{
  "d_model": 128,
  "n_kv_head": 4,
  "head_dim": 32,
  "norm": "rmsnorm",
  "norm_eps": 1e-06,
  "positions": "rope",
  "extras": ["local attention windows", "paired heads", "exclusive self-attention"],
  "init_std_qkv": 0.0426,
  "init_std_up": 0.0426,
  "optimizer": "adamw",
  "weight_decay": 0.066,
  "batch_tokens": 8192
}
Each number is 500 + 50 x the weight over its row's rms, rounded and kept within 0 to 999. Layers, rows and columns count from 0. Numbers have three digits each. The size before them is the row's rms in percent of the matrix's.

# down: layer 6 MLP down (transposed), 512x128, rms 0.137, rows 410-456, columns 0-63
# up: layer 6 MLP up, 512x128, rms 0.146, rows 411-456, columns 0-63
down410 099:478567508518511508567506449654524439441478484425561484544424544462548491548534437511485529557478538450558510504462480544473518537511520535510491461480647387600494451593467487532504584466501477
up411 106:498539465483464453525462474611463495416544502425522599448456526505573487481476438551509495483410494473478401554505461448448504489446448529551481516473543476524545635554515435516551584409446484
down411 106:491589506571514482538477491451531484525517532551481447584413481516501541504429459435476486443483534481538469457477432491527450554490469523553492454533510463547513483606526437465629494377437480
up412 079:511528477513527482513479544470451584494489427491588471482401499593446494545528549463471500497505539507517456518555558458440469608396524416474397508532554471471521568476529452525563520497494614
down412 077:552413501464426535520485429446520533514455555479421517506573549508449520400440420491544478531556494517538505474443505523587531588520470521491605510462434573548546474503439557458555431501498446
up413 104:473549461418446610534512550568440483447454505462496513517519433548513427517509513558569401491455477536526413504466487536542469510451573473475476468525498556541455483388535470479564529479428508
down413 097:421576543497433512540492475626495514471542575478443486499488428510519500505480489508541534379476429519481464548472462564481433528511550514561371470541548492457462526502516473487474515441511552
up414 105:471586501561533492561482575560556598487409622416435424578547499458473518483474424523425510526512441498515485529571458483510541586442525506519422484466529506457553441473493548512523604493540561
down414 106:515492444497462514500573424406456470488556458485532487392489574507536603500501596526540442516494572511482509484426560558511454373539452486451573481566514500530401603518537455521542436517470487
up415 109:485548488520603461519548461518533392447411572446482479396362545525547525530509527587562455552459520484569429519478423450462496566442546551554479523472491456510534538519528413540585525391443465
down415 111:542449488568433427453427419519504556473507549528526597472529516438530493472512536499456510557552516550498543544472490601525520489556399495541463491410555478557560564525441476513403507453461537
up416 078:514513503429514415463461498508463500470437552520537552458466398418394544462540542529528568525447450521469425508541492470501499543519525428495465601572416519593501558460529464515603468453526485
down416 078:464405496556462524491545377529474478429456412460374509459565528512569473516559478406504448487542525489481498508495468553618500573477494459427460470463414477517510493507523528510467471518493515
up417 117:439473435489565561491552449570546444473542427437402516494415464534438504458499507463545432497544490498585539496407459518552459487532449460502534454523497592554438479356485470482498448451572457
down417 110:470505526448498489437426525539487451426448493518435543445498525642561512519452492508457530523477489481440490431530541493503492446504521522526611474587499557506503462518492552463545477425504488
up418 108:438527437425460594535497491505521450418521497460499525551436560582511537515492538439414437560509477543527503494381560485492511555374462600487542463515469506486521517479549500467543403424499465
down418 105:490445566511470491580521551461455428526512452513526406517532469537476438518524536490503524522469600572510427538471510513552465507600585460605551441529508465431557433457509546569453474458561448
up419 092:443512535373402518455465490532422571391501537517493519419435431483409537468503485478466522509450447508523479453470531460519535551467466506510492530586448491589526448520509463457518487475482510
down419 098:491552526503482534503560479514499496419409494454468497481516444494472580506567440583486521409431506578538511577588461488537541583491482463528486485508552563470588499502569507521492470454543487
up420 093:497401499493551487488583493523538597423544487489510518488470538548363511460464516574430518504555529565485423469482423523451533500541588508463559490486556517467413513495529538625515503456564463
down420 099:477542489503492554400482455473515550506415586538426507530555506429491468483444529459489525453491485527524550451577585500562502506452509441430533531540427568594483493352446484580492489486491532
up421 100:491389535436490503375580517538352553429458537499460489424499460517472506486443536469519449534465594432448485475484541478496514497522528475454513488506576552483487500555597457592443445448497521
down421 111:399562457443498470577498549567480465552539489496423519447489525567411480479441479489568400590393510464528453602450541548587495477511532541476516523488550566396527505457567492508523494553504477
up422 094:479418410530448574479453499503469541452511594491452493519401603495557490527597465535480511541517474425526502526539560381388486553417596418442494573454559504550505473458570369450469464513504518
down422 094:498524468543443564500577522534496505431392484442479552511506413540500443456508593472531397486539488456436501532594510522552541520498515556484528551520506525479500573509472496497480552400509488
up423 096:460511491443507491527506490434517526488361525556479413485486419416435553496456547548439555585478528618513439396452433498490436524544444515521556477489530460520516527521471436557459532408525527
down423 099:440572479546423431448486467415530540402589556434505539485480549548468549570554462453565494487470521459540616596445571515540550571472610461494503478492550543504553588427545565487542545517499585
up424 111:479549441440467515483570489540472497408441541516537559491548510596566470590566530474479396482469437559551465537460474438552556507561600427494538517511576441536518571437596463561485526436508570
down424 111:432537492433557503534506593534448491537488591561491482404503564463569474474483627481491566404468482535503580624504531575476485453446433491423529543528553505507564544436424473543503489522574491
up425 099:509539473525493512479454569522521507393527446482437575589522573597548483452496526547428508513543516362472550517444493407456436490539548515412524440425472519556569487506553464533459530462492516
down425 100:570479532535484486493510448520505413399586501444489501496435404519522567541567553537445423416535486550475472528455491510510475539462530462556396407562475494504607461494580525495456516494540537
up426 104:557415482502454513553525457507524443473545600478435443453520569479433455426573532525539438527500474540571538520501565442473539492560514598446453408550482506467438449448519447513560451603411539
down426 108:487438499458417505468495538523534464421565499405552530454475451462531463449586540446534499533455467482467492470453573557520514471620562480496506483507532372474397419568441466558571516571551495
up427 081:533405479553549488429497487509503567478469569485434471499535593524459450489481488552519456536498495476502448526553473477452450473455515434542541494540582399536470562382592365478515483415417506
down427 078:466445499501512627497341479549478482584505518472426529549482489529603553452483495460591412496461431519579480529435423472598542550564548425534516542509459504508517486539418481605508517489523417
up428 086:446519512532506536539527505507461540483505484479491522482491496543389546522458564492455465552475530580499624510455531486638560486442572574502522483566483518498512561477520493560575520476590527
down428 086:549493507443464545491451434488480516471585454483543455529515564457586471442558495485450491475596433473528370414540496561466429533472473470546543501497459441527418482596456546459488424445447498
up429 087:563487478550458528464468474542455538522525577499448479449464432480538565414509456425571517508517504494506436465563509416460595475469467555478487550595542623568574487524471440460465434503463518
down429 089:467464417504506508538499514590477572659562387543562503503422504601498466460510542567443546530403529496535533476502451537508495512500542524399493470515566464532482506494515542469540531458449514
up430 109:529557452475524510522520519532532441467483613525418542493483549473517501490510471441434495511486499539657498472566468475471517473508489473462413460509512512498551563505533521581500484463476501
down430 108:571479450572436557507510468476512444451562499523516531485510515479475502436467549441572547502505435535510573534411463522462460525578486416538569562427438544431540475460465410532570585497494507
up431 093:466517488495578480528520483571442464404555565505387489480484452528455525490496469572547489524370409475540539554552447480501483491496545509524525513466498496534569518425539495577492529567486507
down431 096:500572509399520533569442490489481503544389495464502501575542463431482552609456512450486508521502397578534521457524490555517508470505481468509392482583567481479501502505519550423526449452570572
up432 106:499452472481489544460559487536499504499560421429450472471610535549431511519497552467516425531508562553431546434509509511431448469559461508426575477499526541473469525486447444390466490428554490
down432 102:459515521441441448504537407438439428566490472555513554500515535526470429410537572356606428542519508460497504437464539530540400431567584536487536453422463450549557452477472535419565496555472463
up433 094:459466446515500598587529378593446466468516527360492452492449497443565473472426492452439546490518446475486433550567495501481539539472481578455541497534521506464601493480594506513449462469464472
down433 094:546429514524485501561490466582457498555537590501451448633513567530559436513447479489463606448499463381479513563411496481418566638546505562526565504508513493449531467545510500448499518546436492
up434 111:461453454454515524496532463533581600503522495426495497553492549537454618450536489552566558492413637483517510505514538521503509522528525490481410470497454497463513477371542524513552443513521515
down434 109:600502569555432534564541426443471503460474435466473400455539525431470580433574514422556501519630567539517572397592534566467513422566517423514466523459637428525478485474500476495562564457487476
up435 076:485440491453546565491533465557470434452500455573547466590511557506577482540461446516543546479443472542505490361556518411448409498433489474553570372575554502470518532370546507566531536530539535
down435 080:522450495510487477427520465555543481553489510453398563549543451525535523480490570483515479400521549417514474476554490545546553550485538467454582535531435584524440547448445460503491553541527448
up436 091:476494519523471549514477494457536486506504528469425511508388561451501480350482572478533532625484523463458537449540411513494477487543563482503531574449543505524472438385487488577449548523471506
down436 100:541582475531500479443548502682432540374487541532520415564457492518501462495486500455490467288473502524524428541386581412497503476557501503534506414440535511526425525629535532542505544517449501
up437 082:464586403576445460466531478526548469489385541420502497481465518515550477501574464573548487619469500591479580496435485500563563465559511570486547428375486568464479454587486548599499491521481590
down437 087:599456513443491552524555492497533553606585382545438395594454418576444507620495400397528449407496458479439408536536507500491508551474551517541522537526507435497487460519499494549476510496507432
up438 114:481507533477541538394520510525508567504368578500596451505563376429455562650529490525549437536485458534498511410496579511558496534564593465436473534459620557535550484518531488535521530443576535
down438 103:517610590437507482430522581506540487594489534613485608518555483478520549493530505517558492313524456549514427513494485556488533472572521495479484512578606510559581568521475442416553586409461557
up439 090:467490508453530480441512447592501527479498531448587552486479481447500547472561440398453492566542536492553526359508449524520530525505453483488473439497468381525578506592494544500497534529441572
down439 095:480402474578453488522587509520542491656531525539475525469516477536525492545463490482423529511464437474473423567534519509519511548481595526502443499506502502492506510466466537490475572461523547
up440 112:463497542530436512515434489560555521449542537446468557514491485472456437454549455487400502527553498443613539562520561520490536463439443555426483531468554502515531600506555445551497513472499505
down440 108:585560515601520452442497517477485496472493451425493437470575444515513484536583452521477440513541403534514521517487449584580462442563515558622498574502441519510476509509562525498475489606483577
up441 096:374443507541602532467417436594520548462439545518506492503514517508494578502561540595435490469508513537542528515481493522500509521493437441370394477473524530538522562423511533527575378401582474
down441 091:522541516555517500413464516515512509478520478566376548459525442514455434464541494509448486271567500457551521537496525451524494547531520522536495460447483598448418508419487504496471561481427579
up442 102:447396504501491523540424535587525594465520534496475530540492450495380586541554493525431489497593515507538452509412503475496561525407489458420603515493500501556481504469580539494510486446457539
down442 100:534535548465522469561473502550454458454434483443500498489497469521498488498484459466543458550542459576498512538507495458532501526557488526568466495533508474508588480561576501593538524495528455
up443 102:471446483432564536397462557566538483460533514518483466538545457540510444548430581587565488502491498516619421544493489375444497505448577536434406557531615509548547454487521482582557485457549484
down443 095:529468488573556499507509524580495481485382554419458508520517545567440578591513546511610457459448457486533398569483543497459504484482491503527528554529480528473559471563382530507553507501496479
up444 074:579496439430445555492486527537487471462483540444545419539547559523495414499405549549498528527508454545575446486518534529550442495445398580522534436597551392501599572449492524569581455459497390
down444 078:471450444446516483485483422513455519542469384523493522515544437569552479576543509508479461568555525482495521518489521574496515586552489517560504512462531473541405394507437448552504463510556511
up445 106:556484382477623608484493515521476419502450474501570579470524467471557509530533556450455506531446481585487597437511447461501464503408480416491470525521535490510475585474488477515512493439582382
down445 103:463408514546419441546499504607557474434430464457569482519386414502525540515535494661533530518478584495557544465455404462479513536513451460420463575410467516445493509511452450523480485485538477
up446 089:524532409481513475483524497540595458486501455488543540542513489572599460633522516413499470514455564563538461520503597503509473477523506485456434501492430475622423515533506487514488475467517546
down446 091:437508425546490522439375465518515467522452544398464495546485475527496547458466512540403482410565472516498473562502457460492416491478473392547557555490530518477554524518430506442474517520573574
up447 101:555357484497513546486482457513504524464519480529403464522461557508445492498488511540452491541470521504420524403427488474519519492570444465490494505600489438419450531455501447580504444477524539
down447 099:455472596508591483553464496533473584624516435455456574500559457553503447551506470491547502544512515441439585498580439511490554546582479523529588471565473543452617509474526568457587476550514561
up448 073:489503496432580459570545512500468485443582515454603423560472571589389449498465460470536497476465474513467613390513549381464513548495501578459532449547524468492539585468548546538517412487517523
down448 075:512490490497421524501511493527462562524456445459487585511482391480535540511527530490496435444528558506557458568481560525648526548591462533472500601452423457508459482528406462472462529472453524
up449 099:480453593492564584446509455488523556450522508525492459415485519633488485448484509551448423528547458450523469467536428501429552537489519446425393537521549466592582487529551363516455481478479550
down449 097:494380510425510451536463567547537499566439588486509511532440435439552439476556487479508483519536384514554501526552522508439564543512451515556533527526498528584538412519429506526426426506531494
up450 086:428499474476507429440519507481466535451470451525550493449474527584454425413475484529404485505537567501487467515531552462510507641494586531493509454517503451559519580362407479497600452485450503
down450 090:489472492517456514506470504479510515461411497450539471502511413475529520649531472499447467602543539455544462479494482504540536542520461512514581458491568471588460477598529518586513494480580466
up451 089:455522515498591493608479564538410466445465454460496509539556408498507493428505519515552525477479618556519547501516530419610516450490527458517440440428464502353476566463464487512570514499604503
down451 086:511532507448448534477482447407494514517536516467572445504495502531455495579576485594458489503560444465499498466406495568466526451472521493501560453531444606538562530544509489455458472477390516
up452 102:480507573518464553536456513502503503438510569565464482485540427436435474479390468502520506526557580467537458490501534505542533547516448427486456609487458563548488560555477407445569456515507511
down452 097:436565477524466630455637536416461519468534461549452508440450502487500446549451588538532519554574482431498434549473502466591520459601545484515522503473481470471501486454513564516516505572488558
up453 121:377416544470446456503636504508431512432529469450558457450424564476510513453384463538469549513489467539508375464500473500503428584488565491494597522525485540433567494464470532536573515507443491
down453 123:469528560456541520543429540549517454520484589483489491488512526493526459465453543469466512537570529492504492375457583601580512523509614412496409526458488436516466483543544453613563555465433476
up454 109:409518530528489535525447486530435573433465521488550500517520419591509536594431447400443400493527514514467480552547474486510537494526459449385416481499581610488523549499453405489512442485508517
down454 108:488496466489393475437492629372504443585535499525526456454551569457477410395481488443526470459545432443472501611581486460556408429539574489549528481495484483541525477474510519497506508498467497
up455 098:508420535391611517457505503522500449465496492532439541433422501549497414459514438499536585500486525438526541513513513327537581484426431461528497520496531472622525590458521417479534429493520540
down455 098:595414493445577471528465487526464549495491472538463462516500512499520456505594438615488577315487554469477465472550522456500481502424417440477516491522410530533467531543464487561593485410502589
up456 111:507501415496472592521525494507509519456607530523464520529415517418501536498489495567447551568581559415554514482451636459520468515548400573571611539473492521578514459509512549490542431515546523
down456 109:494480462449532479499463490544511510466435534439479573454608414586492438498514445588490481493411544496438498536454479574578590446519428562483491496664499536496491524504421510440494508493480425